config = dict(
    n_head=11,
    n_kv_head=11,
    bias='none',
    init_std_qkv=0.0256,
    lr_mult_o=4.0,
    lr_head=0.00617,
    schedule='wsd',
)
Each number is 128 + 32 x the weight over its row's rms, rounded and kept within 0 to 255. Layers, rows and columns count from 0. Numbers have three digits each. The size before them is the row's rms in percent of the matrix's.

# layer 4 MLP up, 1856x704, rms 0.117, rows 447-499, columns 0-87
097:139160149132121163135110103031200160085191044084070063119098160114064121117114139116141130128133072097174110151146085121128125175113133100138094089132099130112132114187136116124106137112105159170082196099144168033145155125101130120158092138079111100130124176070133
094:165173152104126108168087123170099168127147085154112124093114091169122156148138177140137136063114114114142131106117159175167127193102148180113133125068058157073186087142138113126182102147130121110179125124180136114149145091111120098149101112143124122104112133145174
096:190133143165124175083122166104153170118108147106127129132116165088091058168128132150150113136107123115068115109130086137139115107106167091161090166216147135119097192080105154125101088087119170130146192141115130142149079195152131103119144042142102162106123136114146
098:159128112112102109144091124145074160157122134110088081087136120127148183080153095154076157148155174134148122187181169143139147134114120108138141119095171113085118112126141195099128117129110103158152111123091151120134096167172137151152103101144117121137125114085144
103:085145104184119170105132153158136102158109080136162180145150166141138089130123087141127177160076165167128100189135099111090153153153105079098148116167127159135136142163122087096090177062114081099179136117166147155119127111157185141151088130116111116062106096134125
100:158120072113133099121167126080136142130120155158129079076135166032159126123133132159180155131086103119117131173149117082149142095111169106113127180109129117145098162091152117115085090159102056150086161099101194199135142148177108125151108109171150147163178182129116
097:165110152123156138103132109143166134101087084157156144100140071175180157157085103147163161112137160168125153076097114194205117154117140182101097128100123084139148197114092133098051147124164120116167136148129071132158091125136137143157151153112201055098140155088136
104:138162133188207103166118135109191140136106148116139158123148158110084108142102140105107123164110153113098101132188131140165129118181102080137133132149126152150200147114140098154092077141132105124114142142115167094115175155170121138110163142054077077124141193138203
093:127189149160143160125060128151152139101175163067089147137132101148108116138159082093116117074179128167120150163120152122142116159136089157133142079115096106140132138188158110157118153148156109104080141080120121070134111077115127116154160161114167148148148157119162
096:136146115102156107120144161179141117150130082163179147120155073163108116156093099168111132115163146127174098072178085088134163120108105093140082099126082130119173150096131156159134088103177106116178114134182123128095124164161098087119167080150102083118082138127142
102:085118117125152088156101143176153137169130170137145147094190101142201172142148087105116156064060190114142139099098179105180102107134075110065125085180158112183090165107144165096070088082138163097149111121185146201104104101087158116088119112119124085094147143087097
099:128117125137132099127110179169169198094117079071160195113162216108148089160139139094160125140123141175094098135124149127109173115108114128164147080135155079206176102138098139111138082105144167125157173074080113155070098167095194149140159132131156099166213089162131
098:128058077165143096145110205105158117119150134117091094162137140177114107096133114158166142085113044111151151149158175102137128132104201140243119152129177108164137124121150107186170120168122128120231148152150123108100126121155170146112107114144065112114125121138224
101:129134174133115131152117105145144127123112130206097116145137068104152147140157099106143114147162100104076133201165092091174135166125118125129140100174161129116136124159082137077101093156133116186145176142137124131134094181136148117165171112104148136131133157177120
099:177160121092169159150083159098092151138116142119076131183113155137129143126144082149154126201135159094129128125082184109067113113160113112157140095127147099196214132177104125065114043088119124154143101104167135114090152133167139170090145091113118107113082079179139
098:124124153160072122085079158085095130151147141143159074109120194115208170097114137181091119152075132169078138097111148100113189119177105112142148097087123110079048135153145071136168147120150082133108096138121119099172131133117101130168171157111113090143149106186121
098:189120149170198185164187173108179147119098126141130153124126136121139149148147071163142122082173113066183164140132161152146136106095105160079171106140083110082164153125094112134136015111087160097173160114136083141128129112113181150114128105126122104151093111068046
099:096128081144120209112100122142088106102164073126151139174133118117141100171111149178175104136131150143074146123163081088082061158137160090145132099147156148135150115157180127092127163156060130139140161178150168150202150077143171181134148168151084144135161083148143
094:134122069113142158134114149127104142200150130174121176095179078111157149144149183120185219169125130167103123129178217100114152089073121077047172136112096159121145123163141157122127146166148071089123111144173155104135092190091129152150154057073113160144126134144120
099:115128134133193138106122142146153150136141156138087085152174210101125142147133122093173122104168113107150079063151145127149127077210222110116072107202142153172101114137131139143106103142140160150135130156101120136115098125124121158130155126132090173105130137094141
099:132139140133159048178095063143093132132141106132112149128137162145118149176133101189161117138140129106104155081120071111078175102136132101104176124131163119130092133137164125184156107155158106110107179156140118131105096141148079104082164160153096095166105114184141
104:178088147137135104141153119078075121099147180116147076097108092149136101071156133101089119137108107160084168101155187077120113125141148066170111143118118053118162114113129152152124141165079157112133138090050094127129136093196087141078130213141074103194121138062141
106:127135109139104135136172123160110125085142120113125140086216107099170132158170180148159177079112088192186151105134096134150139143131105153150098152125065150166142124166149174111153141130075139132176146181100150141147141132114141092165112111184124128164106127174100
103:054161115147113176150114130083114028147074180090140159149109164121132096066143133153087057128062121126144130184077113050150090163129134148134132131071120161161195118094165131113181148169109120200120108144099142165083113109111096153133125103147124103148068138173050
099:072111076080131120162127075073130119127123131121162153093094152029088105141136136097165134098086198104141162142133154138137158160173111122130112129054101110113139073152102130141120091138174145160132123113163191103143133124095122108189131123136106135136186149120086
099:183150095147144129128091168152026129127093130165125117141173164142140140147152143142146153134117107152093128042150128134098160068160123059144191167076060091181063061068132210125110126156123141141090138068153151111184133091110119132141138139125067136161066145077143
103:165164144169194114133143147099130106174145112149130131148120167152111049139101112121146191105111157127152101128129131150148109135083136167124131160100148084108134121111087121098180103142193170186183143073124162167149128156122092135182108099126125162104110136155145
104:115178159087076108114092103140053094144129096138101114138094134131093111138161124110160120074108164192138139163120123084050144125182099165094114158114118117142106131170054139126083117148157101065067095171171126155124140150099116120114153113122077164152142071149113
092:104084098197186134138104134146154143066113129121140131113115165121098155159111102130192180116169142166158158146096161103094144065115207117150173142176114134112173143159150146076170104151138135131089118095119091132143096101141109170062136075138138137111091175142128
100:129157106117198093084098157140117106111170072100083123119099152162151113139135127069098128163112069145124129107179203136130113116178141101130119131091096167103074175134149081104144078099172042134117137138129167091137149165123069135141100160186091111119127066128131
097:176088097152111205095126114147153117158170093149109094151135137121105097107090081114082150090169068132158144105173097163210125088123130088057127092159098112135051100100166073151094133165137052132101118137097114112122139092111145098193080081088209131108164125049080
095:108072124182061122061154146125074134147101150161159114130083132139115085114082174137129121169087153139194126094103187141110161130129172187130082080124092129145064121145157150124113201096094135172177089111093166124099148166109151101152110177052089158134139136083080
098:111107098144131145096149137107114113100113122098110094089085128128137110086145180166133169120123121175183077146089095177077108146171166128060137111067105062084135146161200120147170123139136161095130110100131152101078107093090181165122134128086127029122100065100155
098:201130186160100129158118089111111106079135124077148139144148076109129109127176101130120174169103101150136145089081085088109066116154120126087084123169065171147158100139179107064080103130114184125126100189168153117161134107128047116131129086129113114093131193097078
100:171068141110124134113151105179192138099152102131148120107162121155127091116157085156114132211129095082091130098074124108166156174128132159122060151020165118122151194079134143147192129107107121124071150097082164092155126099122169115148163180103068142153153111092133
099:181134127099113127147101091123063136205137114092170163135194079085176132116112099100130089109096222186148087133137162136092113117141139167154105160115197159157144161143113065158204095097112136163157126185135097126157172054135163156114193089199115062119097045088096
093:119150180116190113165212193136098105141086215104106111179108115095118088125161120147112134119090141122123162078138105152112161110166131135115145146108077122092124098105098121162135140075097126132112116110140055152104036071164162107096102101176124109116053119134138
102:129121142102089165108139112147101118107152109106165111170099144123177115115155117120152102150039115125149153099140116142093113143156124129149132112146094147110100159135087099170047155093133140143080128136164158177112086123112090073129034162150139180104056121162116
100:147125113164149167162134118103115197161147155148134113130115116138119048118173171132150137071140109158118126129174078131113152159178108161153177116159117102107143153055138128114131083135130141162094157143149055183153122185149094131116106157121110138168174164114134
095:152084112149084119169126089087063160146161127131095132145091130192123088118119218055069162120070160106136060109099156154122161135138072150098093107122117113130113223125146144161084085091162139125062157158103083107112110175134084095162127121156174101101103107141120
096:128081146144161127140123092103187098099104143149084116081149154123146131113129206125171147160114111094161148165107132122124161140102104071082048129180135141118074130124120131152107127102145203113119100090128132120098128091097057139172119120114111133152136137099146
096:138162080079140077082079120077103110128165099112133121107125185157140144145092109073142141151128104140110120111101116108157152139159121127139124177099130138102114096143138119122129125134170148054094112195125067148070120120119155117089102116095171141102144094126134
106:133108172062113195096184090098125076160079084147142146165133202112173076196071125108148136104065103139110174142095161112113138117123186132157103110140108167137094153125137192158135061138108155139097135087066107138084116130108152196158102116127191106109174139185091
097:123117111073049127081083106174106136084155220100130123143188140132165117193123141178089179160086082085132142189125117147111112094119134133179136093129131136112117118079148164127150097107168107176136123169103105117123097095140098132159153137055076178154160103134152
096:163138159204131086155120037156080166112170065141109114134186103156108129093161123173118102115151194110130097086057093077135137134092222134133177157086167082113088114134121114128112085196144120098165153139107159149152112170186145175185143157157129116176138145104147
104:091143127098097093149126142156117174088213142158162150108090130183091150097133107162095191178141164090098123132130138170154094123147233083130157143110184133102147150140138165100185116137127139108130097135182139133083188104127157070091223053161164091139156116142103
104:177060100096060100071130107136079077117106116122169115113158163104151176083126078138158050154159161100121151136102174129152100149190183160146136117135090104186121118100124116138152142145120135109157130167091149085146212074127098090120122096106135098132095119153045
102:153104159135131140137082093170150168149134130102120093148156164141141220126143166144117156132115097129150169192178144137105159095171118113107117154202143110182112101135100124094162149085123182120122103115147116156197100077156136133100091129120088048143130140104138
097:095143122106115099101118160199182110114087141192098113099148113129078192173114108117070149150091136141147093164119169175090127085097153114141114124126117131127099138140093045098146107100115155170124193124103104112107109159148164138128121198075148099137154121151115
098:125162114168120110092060130082126124088116117132206115161144117084107146164131173130134099108052111199116149128089130239113079182089103094085066133156187090080105108141104101118086172153115185153072112163091145122099071136142149086156124091139176152181084098135159
099:128114136107172108121116104141128137120131117115161125131082181178146110167122124091202110097129162123175141144132113166091130116134125159113087091114144175159123149103188116128112116181156109137148169175125114185156067152117130187158077099140071088144128129114135
120:121152132105153152145124116154109119092153194169066126043117142075122134107148134115180162176132077151101128126095081132141138104105100127076084089167083155105079069192181094132139128141124176145121104078120163056124190090178102140129135140128113187141133123131095
099:102102083125133138148084145105196121096181171089109113099132109246089159087164119137082157155083160121082160096150147141144100074134134169138165111108132143112097108133075167114118187134114146193102127071109127138148149104161151175130167090106135142103125123118109
# layer 4 MLP down (transposed), 1856x704, rms 0.0783, rows 447-499, columns 0-87
098:163121077103126105111139126111116148134150127126122149159148151138117105154174139167142085143139144175155126104108085119105121116078173137162063081123143162131100142068118084118162090104112153154141129158148168090119137136136156143132132114129197088050097096181150
097:124145136115200140153130115127110036092144145057115102119161162113167070119151107114158142136122122104102144122145076110079120078185141179131092129120148100157114171115088115114087086155144124128120069124124114140160160127095093128135141080124147115144221156056142
097:194063140142181093110142112102120144109080101131107104143157148107150103114165143118166091158095147105128141127165134071161148160102130145145103137113175150086124125147199120161180153148099124171122097034134111094140114131147113128159170149127133064172096120150100
103:188143153149138121143150182087072119077165134147040040085145117139107121129102068122088075086164135137163125160098119115148119110097149182108200188123094124148098124117083133183182133088079086137114141137095161146121085152169147106116076144114105124163140189133128
100:088156106156087154110167142085128134147139153064179088108113108221141153128141158164137163129133157122086114109139096145163120138104114127121074151107096130164106157148128114071127100166105146173182097136148156173120139116128099133163109055087157162155163106103133
104:080093164146131123175139112141112121114098185123102101149151124098160157136124126206116153168100106148192080192104175132048139187139176164089145108137133144085172084142102127170150134110095111104110087109129106168107160176157118129080097116143134093135131112123144
102:126137137139104129203171068167123168095171152084155092079056115173107122117061124107135103171064093103116159133110165144131139071107117083139058103156114157073059129083153094159111076095112080149143148109144091138163115105163139144134109111174126114117094192170158
098:130119088175098177189114123167161125141154072131162160128153135113144113122127124105163103099112135134109167137113107078103104155037106124093103070110093062158125173119133145113179123168119134120163123108172111170148079073088104119142073106150205180164167191100121
094:099142135168090138116101085200083064152127119096124097137229153091048151164144109141168104172123127152146161100106109136090143127131083066131194200167120140130148105125111106145127102150131152094154128110118141198113071127138133139185107021138120114108150123045101
099:157136111138138068098134212057144100111156150134139169130127165138124102071054098102114155163054193116109109127116198161131086153088126129106160191150022150131171133094057111079111096069124129108176072056132162117180130105125140151143148116097089180149107180164108
103:135131158130121124160077076107129112107132135129174132122137149159041132093121152119116158191162174155089150170207119166088170112149097165103124162089116134129142113134093122124108143162082162061123125162231146183147161131096118127099108219126092068109129161082166
102:069116121159139173139113167099109131094100151119110126082133025133143101135107151181141179152111143113160183120187152131189123152086144137126157143071136158156184120146160118127123123058069172111117135100090162056072155175182122156114096142193125132096118164099066
101:221089144114148178151104095139154184131137174121087113108101134116123173137131110065164146081112032092097090183128057113154126151160102128152125124141098167145162147159154137088197130141163146133104159122093139099129105050136111129150164086144164111084115126165136
102:092053148149105163129132112187117138093119168019087166159171087089116133138117099146081067131160143135095120083059131131131170134118103153097145131112105060148143057063173104122099117092104110129108157184105129071126161127169137150114108195064151121089112116125115
099:131144157206098165134116157095135135099205101169150122129161131150154155081122144144141155086170100107123104156113143165072092120144076124148106216119103184108171113139145126100098075126110139207112160166156090174113094162090133088068128160129128140131152109140146
100:088128173121164130155137110095088149182060156147142098110080126111114150138087113146104149143074153128128099162135107131160143132113184154116133114139140060148087151102154153182103159128110195035064095141122111090127121128172092151108088141173158097162132119163089
101:159190100183115135103077173094116106121111112117101100152176118125137092108109054139105161146080124094167077152138068124069054116133117112147086135161127153151129164139126149148090097104109137118133102138148099079144127173120207131113077140129181115173106096153119
100:082055113152154109152121161120204155137139166119112188166120093116135147066098094136088166174143107113017139134139135101177130172142157127174071130115142072123061157144093104127140117145113099128133097096168155137171121157148122126115184130109142169104097152114118
095:094153157122179120145188119094162119116120117093140223114199179106099103128111120098149191165094129123151143093134066062230086132109086158103122105111130135132186123149130077162095068161161130157090147123096121146098151105120101148106111163132113188169156130165113
098:093117177151075136136202186132092135147105148196147122080127145128141100097105132133162139131081121093159114104097112126119161178113159162101151127121103105147160138147150114101174133116173155098187075168145160109168092143175145119149149110150105147125156082093164
098:103155083141124163154099100181153090109082092121121133107126114071142138107158115127129095100169178132079117120151139100113056176135133170160113136123111131115099128133097088129083123141091117136115155087123128117170152154155174165098144141136105122127090126127170
101:118109158107120147067115175159112165042154102094113141102095150114084149132191181130130092142129151133143106184128072133087112097083161121104143155140079187113129146124164160107132160127138161228101156160113122139118125150138123092079145069091093102129119105119106
103:112110111142163116145163129108118040155062106078119158135184166152102133153171045094143091120133134131121178099120135126160155146093139103096156097082166178117130103062129115091109112084122131125178074129117078138143139173092119130106080157117134115119139171202132
101:157123176128098145073126157126094123140181155145094128113136107137138108160124098105151117165197084206155127112152128081145094090123186098143118155112092158117152140100132102146110059103153040156166119127112117156156120138162058128109177154107128170109109103129129
103:186126109156173092124123118104218096114136120148159096140106138179127115170125096127174156143140093152138150144115127133137153110148135195062143078146178092091073191102091098121175116153102202155126112216137156155118142150114124144043083120086150173127126184139111
096:144166165146180149144118069163146150134188144077122094166117185185158163098163109127088138127133154169139144158102118084116098179126144079159098170128163088084185189173100127113109148123151154063139142191080173153096154134105133094126084123111163117140099118137109
102:108077192130114143088130160203118177114117135144107135141145144164054136138130109177118105175135094139126145115082146128173104153124086124129118081054071110180127125097090164138083111073086200089182108116128164159147083102177136172111113107121162074153110129137137
103:120154107118162138113125118093111175095150171154066116135109198123128167137198110061152100174131045169174140134095109150152156149136170140101127123115124153101147111195097108128092166090151157196123117144115070187139135109123131084148071205137089094116120133120170
097:084086129060132142137116132172167119116123078139079109090091138098143119131110114086201059097122108165167139091143113057125077095134156134147149124074136152148101156104115149141116108182099055075142113075105194101135094103189159111142128146133185126154200155103108
097:085097139134113187072104166173199121163102103131087073126161122182156098083142114085132097146090129147138120145123161102125156129074124162144160138160111119148137119080113140139110131128054144181078089132177144127084100144140096112122130142160147141137092185132131
099:158110111180167162051061098093146165076066160140178080108117100124082098149082138102059046178133139108143199161155121118091105150114081125165117136116124143121095083000142114115137152114128151147061161115104070157074074110106128133055171101112099120120152120152090
100:144180115169100127107104143089122160064137118143110089081095146065096122164108127138139160085117082131185066124171156124159089122197107127117132100126052061108106107124110132149080131184166135087168166145204128134099056183177129151094134074079090125134151076101080
102:088146111172104162114137098156196139150180131161156093167088119132109086046166114174174163110135112102110146126048157160116135144132142101133123130137121066131126126118139085068160128118092097149133111123094187093114118187073187171168096143139097189068067124143076
101:132102114142109083103110110109130157055170110155162133144143136095122141129172169174162106137132162134127166108119095090113083129107107125179119131104040062111174078146098053141193122146122220062192135158130156119108109169145068076141105175142125093126103156117134
104:183098158088091149144126087157110096103109156082141125145162143113127155149146135124152109131139152153119116139107107143129103118134132088146168127073128146119173097083134117131100144099122069112165124152078083190117126156133101117074145146131126137125146120120078
103:111092163111123126139147078095113103144116141167154160133121134080148152114126158055111140120140106112136123110219120191170150154107129161130066126107108100153184128117125113229088077134159128144095134190134120094134152107125123093157145148122099099161168159122115
092:113135111117086070115118148129130113073177151166127107127141188131144112084107102095140174114120106167110117129157140130138153156156192103095094135106111121150115117143173137098140132110142145159153120131135141115171119113122111140214125150113124116122140160129182
102:150153130068140080126163112118104103138111092125154090146172141076126171153101146091133073066106129159136097124136100136114082120147155153091125099133145168151215120086101107137150152087064156094095081142180109170217150119153123081079159129155164106133134165093138
098:148188087199167143151141138184097039204183110148153103082121122151096166150039112119107105149158169126107125122118087123097138076111138150157114149122061112132069114093108132094095135080161176066162091124129081118090095127148167081136142147173155159123088085034122
099:136127074106115115110159124083113116172098107153143069121144078075104108091153162140132143109112090171106143151188104156158131134133143098087137135163131119096162121149060179076121117178097092122074139151077066182149105209121181070120103147137139132172162173124137
096:188145168091112124166097118117108161070090128146082108134151116154127122137142111122167146089136119136077087127120162137153128189122194128103132126124171104118111094185131124126081188118173097101147101131122201113097108110113069129125159077183080113155143097139107
095:083140113087111097152186134134106150132087121109114174121127111126119125085195121123110127154113160152110123134122101179134107145123161099079122106128110137131073104133073116113107145111156120115174069213118089135165127136098098102149119079176130137120084097087136
098:184117123197161123151141131166135128105127110180174140156102091085133106154107167152126174085131144068126126083092118084134095113140136138112106146076133115091084090183111101137112116087104136100125151122122086157131138106084132123102107120100166103106109104123138
102:147130186147121093170138136065143088145170165133139145051159127208107128054117137117119132103106148184180148142140133134117129150096125141097133168147190111152128152182151172108099148140085151107119161146179119170137202112091115157141105089153149105109150108078117
097:155167120146145125106123116106046106101164105119111095111169134184086094139127104119123095111185097138185142116107114106134154153156069123098118176096140176100125164152110113117134084141117178137129118163147108160140103133059181098149138108110124167106128082085119
105:170102134117166138141157147142118135147130123107073127150144149146139097178141110116159138131109110179084128111137097139152144151129154154150136176114114135120137177098171116162117184233104101129129127078195150141129158140123174172115104158170096116143121135103095
103:132129104147167141143091169083160153148175084136104097139188161154150105185125122057080113155190151147131153204073056099091117091096143142156077136186057043112148085172146130126144132105112141109189115111113125105101124106113135105105085126193185086136233138162165
103:126114144157149123206095088055175159112046089147185092157157137117051160109124155115131138075133114132150115117128130130139120163126127137134085139093200098123113110134185189144077103123092164142118113147091160158167099146143086121123112117099155109072058134216099
097:130157177107175129118158092106126111131153114116133138106128089136155092082125140102105120147108132093144141155123115116111133186085077083143132119135146124095112148110153130129103156125083184132131157092112099123165098126171076126142125098120094120134116113168089
096:128123157134138090117045159168141147172149183103157128142157089156157092194119136118124124108090093137173137136126056102111156090156170169074131118170141171140092119137155079049144077218132155173132115127059114138173080046141137114163110111124161073159163126170113
101:183132144149156089116105178120092142126131068086122112147118139110131133152095100178120070100118179156113156041136084112079151099105060122136076111120147168146141181103187080153135101159105124079186168134083175140115089194159102106099181114160138134207073079069141
111:086151155169109101180171127138140137181154136171094152095084103061157126123114131160126165183117147100108181096114102158177186149146127104123135144177099133174112128156075057122101124152149102159172147100101130124155133128103182088137166132140090141144120105156130
099:145145144159121097040159141141171111139144082141126145140090111147158133074111156112152107123142115118160146123146099095104193109128106113165122187182148205086096101126137178157096143116142111025125146150143134087097121177073110110113123140189031132150091125179112
# layer 4 MLP gate, 1856x704, rms 0.111, rows 448-499, columns 0-87
099:115107126164124137158099139213137220134154112137128141104115104170108136157147112093075157092097086188135182062096155144119114153072138148098143117160148141126106129172128107111179113137138174158104122072173115160120124118175107125127109096104114131036123106111170
093:137151105131151121154117181089127115092160138079054117110093147155138143127145078178147121134108156179172084080131153112163130180057092090133175151120074086118140093113163167152150155102157114190133109101164148123127131096168115093119102145183153159131089117142138
097:081151121155117115145118099070192128121109089125064136074129150105107126181145143104158164137110151169141074153165123132155141092118096154116131111118117120103139156114091164117087107119156110140148061162080087171136080109144110115059137085088072140124144168129135
096:139054128066126097118085129088125153110153054148132081189122081131207166112163145159152114112129164108163101128076117114118085138156172128142158149083104122096128145134217149109152147133147103119157059204140109137129103122115149063129141137177082122156134114142120
099:046070120153193095124090116119226115155134055146098157122147098128133088156102168104137126137126162138105121067182144068182181133143097138154129156094135099108102080084133135099120161048147153163146105098126105113154155085122091095125173146121198090079160109095090
098:083121084147106158117100120068123113141131079124145151123164138152111106096167152153151124128155147094132138120150176095145173143118112178104172110098130087087138133115120145119117075124147054111142155135093113065149151082125109154145101090135131137115166145115147
105:169090121135151085173134150179089080134131159140147125136146144158107164092155154172137119113096142124120211132113127165064156135136086125064074129144154127125092097130102173170131150153122127127132146112106101165113175140064089091154136125147095169122179112092151
100:095129110172159158115061084130107087157130113080131087105080088125131135145139067090152128119153133139096167081147052130147095090168163100125168136138168095155106175148117141131108126069154165111148145072110111136109144133138068119181045129182148119113121143133146
096:157139146105137184113094106077155098125093129116116132135109150110140134146138083038146156130143137093192206138111153165124090121135089123093096125154141175140167112101161135088099085188088132098116114154106087114134063123062134076103117119150121172146170182172145
100:057181136193113078121144030177143232187116114159150095111102121117104124138069141117080163100109146089110176114151177104117130115165117113092118156120174157161111122154155093092121089127123115109128142130128142140112162095151144085098112092100136136187122138111106
100:116141097138126142114051147122095117191219102188193127163093118077032132101117100094114129128069201135078137067105097089127151165168126118167131118065189110120155187156134160117137113134129063097165093116132086095178138185200128080148125124133081215124150103168104
099:167186086063182197105095141116157122138142130121097138134195112093176130140127130130129130113076133132112052078145182099139078118079103125120135137169112103120164122095119139125129143080077137127130151178208084142139143113147155136092147125085154095093090151152168
100:120126170101130124220143053143129158076130151122154076153123148113115176086097181149091129114144131162112157192141203106135109131097167170203121160155120160146166155123170130183113083115162170127087129106081209154108175118087110156108077112150115119132128149181135
097:167213172198104127184155173125131167086092080113147165134095128167093203141148117124162192077123180121158180054154117175132111169108168127126190135129092108081058088101159102087083168134095089158170170116123108156177103098134093132141215072181122136152087111145122
099:131112134170084083194167139136159110084109098126056094143157123150159125157132120112187110126167123156086181089125133134144154141188106100110165157109143134122171152139104173103121144105070106185130125128087126102130106072160191086143116101081149091144150050107147
100:170146116069109167104193189139099124133099108162134132159158125115135095066172164084033190101123098103170108152109123057123145151108069123104107142141132090066106076182035191138075141101194119101117085155181124135061128146107151130082133145096141095146078145166135
099:130118158158076111127137140184126134138116119150127099112204076166138098084075117111129124148087102126139098112173164116132093108150145135156187097117121163070177194191149151105079104130127139126115131156088103139108118111098182139207112134141085099157102159139157
094:131086143150114142122171136092136124101173123193082098156098146116114179131066134134108107126158083131193124118121161178075140142195152150142103131120153138134130114126056137157147135122114135143123088128105116191164187098083190109078161128119126128144111134076058
102:098198106088142134118095079066106080112109057104153108115112120102160129075183144118113101122147132167190137124124120144185079083107113177146079177105159158153123067118128116143080123107175111134131070144095150104192180086064110101145116147159075184153133141125146
099:086152110118163122092073086172085144080125088115176164151158115162185149110094159111176125128156129128125102132127105103122094190060144126120118095119154194155133097150105115188090139141077117089117117138155168120080122060068124239193109054148097143160117176129114
101:123095122127146086162132161139126149103094082176086073078151068159109169158094108074172156144170120085092095116115153153187138158148133089113077124112096132094120170079133131123125126164097092134161121192133139109100131124140131153162103164130132083124116106113099
104:087106127144099157174089171141117202150159139202147050107088060061146148106125138128119063127081154136089157090144141120168111128123108158127126076139193118138160106083086143186150092096132132087081109111154149157138182079140093165098147151105048171135044118080127
101:204155096108127159129154147113198153172131177112170124134114178098107124120106176142081090123147163107127159189111125126137117170110117151140110140167154144127112104133099149113110138173104106137186093153194123148101065117176131094144132123186149108160110090090187
098:127158159105179154145124131112116154128109151120106164129105101144101107140194159189152116160145162121134154168096144089068121197084191154039136163177133108116171141167139153109154157091106131135139124169123146138141138100169163126114151157096177126042152133164100
096:190174087096136145107073091146068152110116108105161082130123152148142144128143124137088127076129105139102152128108143110099145121176159139098117161117049120149156121137056122107160132115065136148123139140163169104186125160128118121112109063069133173132132136116156
100:156158137139119086124100132131120075084112081125122082065106151081053122132145210136104112116129097106124110146121161111168081117106089144127075105176125088102142076191106069121125151126124112151120057091116153129177127106097121187187113119140125105136126103147131
102:087167087161120072091128085122150099090077126149058118194121165122105119096123147176114130155156180158140106173094162158128117139163163120086082130142135148117183130117142102097118164097120076071127122107141126110168138141125067139109102186140102081125157124119168
092:130097124169140176153105164100155126097107154152151124138163148134147146148168163097116145151118108113102145154054110053117099137125115108082165225104103129105159099101109165084180147082175135166094133187108150093141136182107156130081155130151185129131111160135139
097:125130130045119086153168125166142146077112169186110168188163129102129158091130129156127133099107144177085133118081099196143134110144196127120140122105108115107124099150146141191117128113120181124105135152173159152111109147166109144156173167117128077113112158106177
097:126102159122113133127111129167126154091106188166126162102127117118103094173156174092143151122112080035185201123156126175109160088099172112115126141090130152126123072124102085138113113108136170120118096146190112128155131133155154163145139111130175099115145145082165
099:210127156093113091136085168158141102135170122153126115158153169145075142106121105176112143124117157126057171077071107163107131180082087151087179111141113084121190091163127098149171186075205106129128071101119142106159188063151156075134100126175128127151127147138082
095:090164126077143119138156146158125071100171125158181149075161160104149083136122140179140130111140101166154128088106092190095111107135163115059056162157091130117139185119123160153085165132176135126158093148170118148111148119139140148104180139182127109159088092053127
101:145140105153085150198172138113146085096109122138166127154094103146132155126124096110118096134146070152104083082198097164083110139104149167122156104112057113103131143090164170118061171179099063136137111160166131168100112171134120132132116092152135115164128180127125
100:126123095139131077090084136125147122140094117066110173103083107133115102159139110169149190153145170097079148141087117043167140167171147096144128136057168146096113175170098139170146113133122129103152128164059150180090169135135179099133150141090085090112119143137165
093:163094131100069118128139140148092077076113110103103072136108104165069135129101126187041124132099082118117090096150167112091118144082124146096093142198128149135127142191049137146080097138175147202122087094088085107158049123206128104180146121110156132138084136113130
093:124060113096162102132121113121100108064076136161090119164205108078056168137122090188123143092100119077161130165090128096135170165140090112128120137114123059113176131102127134144144158153136129087115075126137138145192110066142147089126082088102110149116083059104132
100:188149179137108086139194165145163083162114155116119092185143129122164135171150133083107128131110116145097091170127131154104136116126093207112089147122086126139075124139136105203139110149137141132115079114165128078149070135153140108101135191156057127126139155144127
104:134117132065171157148111127129121109130146100142092083148140115144127160128105107136103154123150164119107156116122130092151119110115124149162199140070159101161150123152146167119113126106106064154106100090104158124117090082165125107084127118128119151110095136091133
099:172181181094107184145149134131150106133158219130199141155133146195161139176145064165128152149104176154098144157135111149146079084135108116166130158092111139085117116109163144095130114106088141075112158119118165108196148107138113158122156169160136094103092118131162
102:170061166115059181132108181113162107117136110080163094123147141103070157174119166160077158148134153152100155087118131111080128119117165145139074139075176110072146104168108152104152154147159133072151065107157161154124123136080177070143080099208133158167162171145180
095:106174059161070113094138145168166110136109153208193165085118195164133057123164145153128205096114160122152153142136113150145125121058081195111095069141137164128085121104087114106170040092093073091116116111152148191097125172171138089111123185148102129086142181154136
099:131083143153179142174118091149171134114180098144174140142086138071108087136182141123083065134113105144103190100121122119153128168062150160132092207149100123101095173118106129152130130198174179086162150136124078175169137206126113062122077137156162099096157161121121
097:175038144155111128105159079164183178193117104113146112108139149136156109115117134172130090110090145128110113145104172143139113134130127086171123128090083183109117181096201140128099094132129088120147148165116164130145090103133149147118113128085100137133058137171199
102:143175148120124079145100133145125185138156123131129183139086079129097120133182086097130112077105099146135149115138135174160129149160103141092187114133129152190133132127181150147140171175114128134123084157098152149112152116171126118092104085153177107133188190073087
100:076146169121165166072155107135112039169148114140135116188077117136151137048099086152132056060091138097063084110173144146124159146178121150191146137124085100137106086103168160102099088158174154158153133133124086107116130125141154095128140089120138084129142104150163
104:193114124161140075156139060094114088144122106081142172095120134102101118164123138111135091159109147126136138160123115171119130119139154152205125142111063125137095111196104035145101128124116123160079087177150098071131138109122090095133172104159154139065132179145055
103:172059104157097129144079124140174136086150161182155101166100151142170146108101143125105137103124166212065178177166148073104174138114136125149158142212093149140120088148107103143125167165129106124130096133152145142211112175098067098148184113194174101162188106171074
098:092121155180123046108168130094165116137099131172121205100105063128111158088142122119129136131084179192155153153133147165114101116086125158161126195110163126167122154098157139099122193140153119085175177194109148110093148071166133107186157084140062113146124123174111
097:138143159136155102071091133117115098185076149177141155098203098139149130083099146061120148069096112166105120075165091103105168125139172127060137156117084163111126115092128132135122134145101139098128154106169139088094127174120119152121115126079082136128111184131157
101:044106144128124138163136137089164146160073169091090120171064098157129110117136122046141162110110167148110101139187151170166127131150077097093155152196124146108159132147092082069152163159131175109070077156110101137117100167133108109143069115146152071105196166093133
107:171102087097078159167139159135108094173133090068197166158146071175144094127152131046123144080131126090170083082162115124101166138154164133113117125060104141096162183041091134139108160122153038078125153151121120159168121126131171127116118114119099100186143112065128
099:169170142127107089138112135022165081109126130153108141098105143169163163144167168064146194083119165144126116106068094114168138119180086065141176094171165175085168170096135117157107142133119169076110131134139114143087139174116073088176146088095126124169146176112184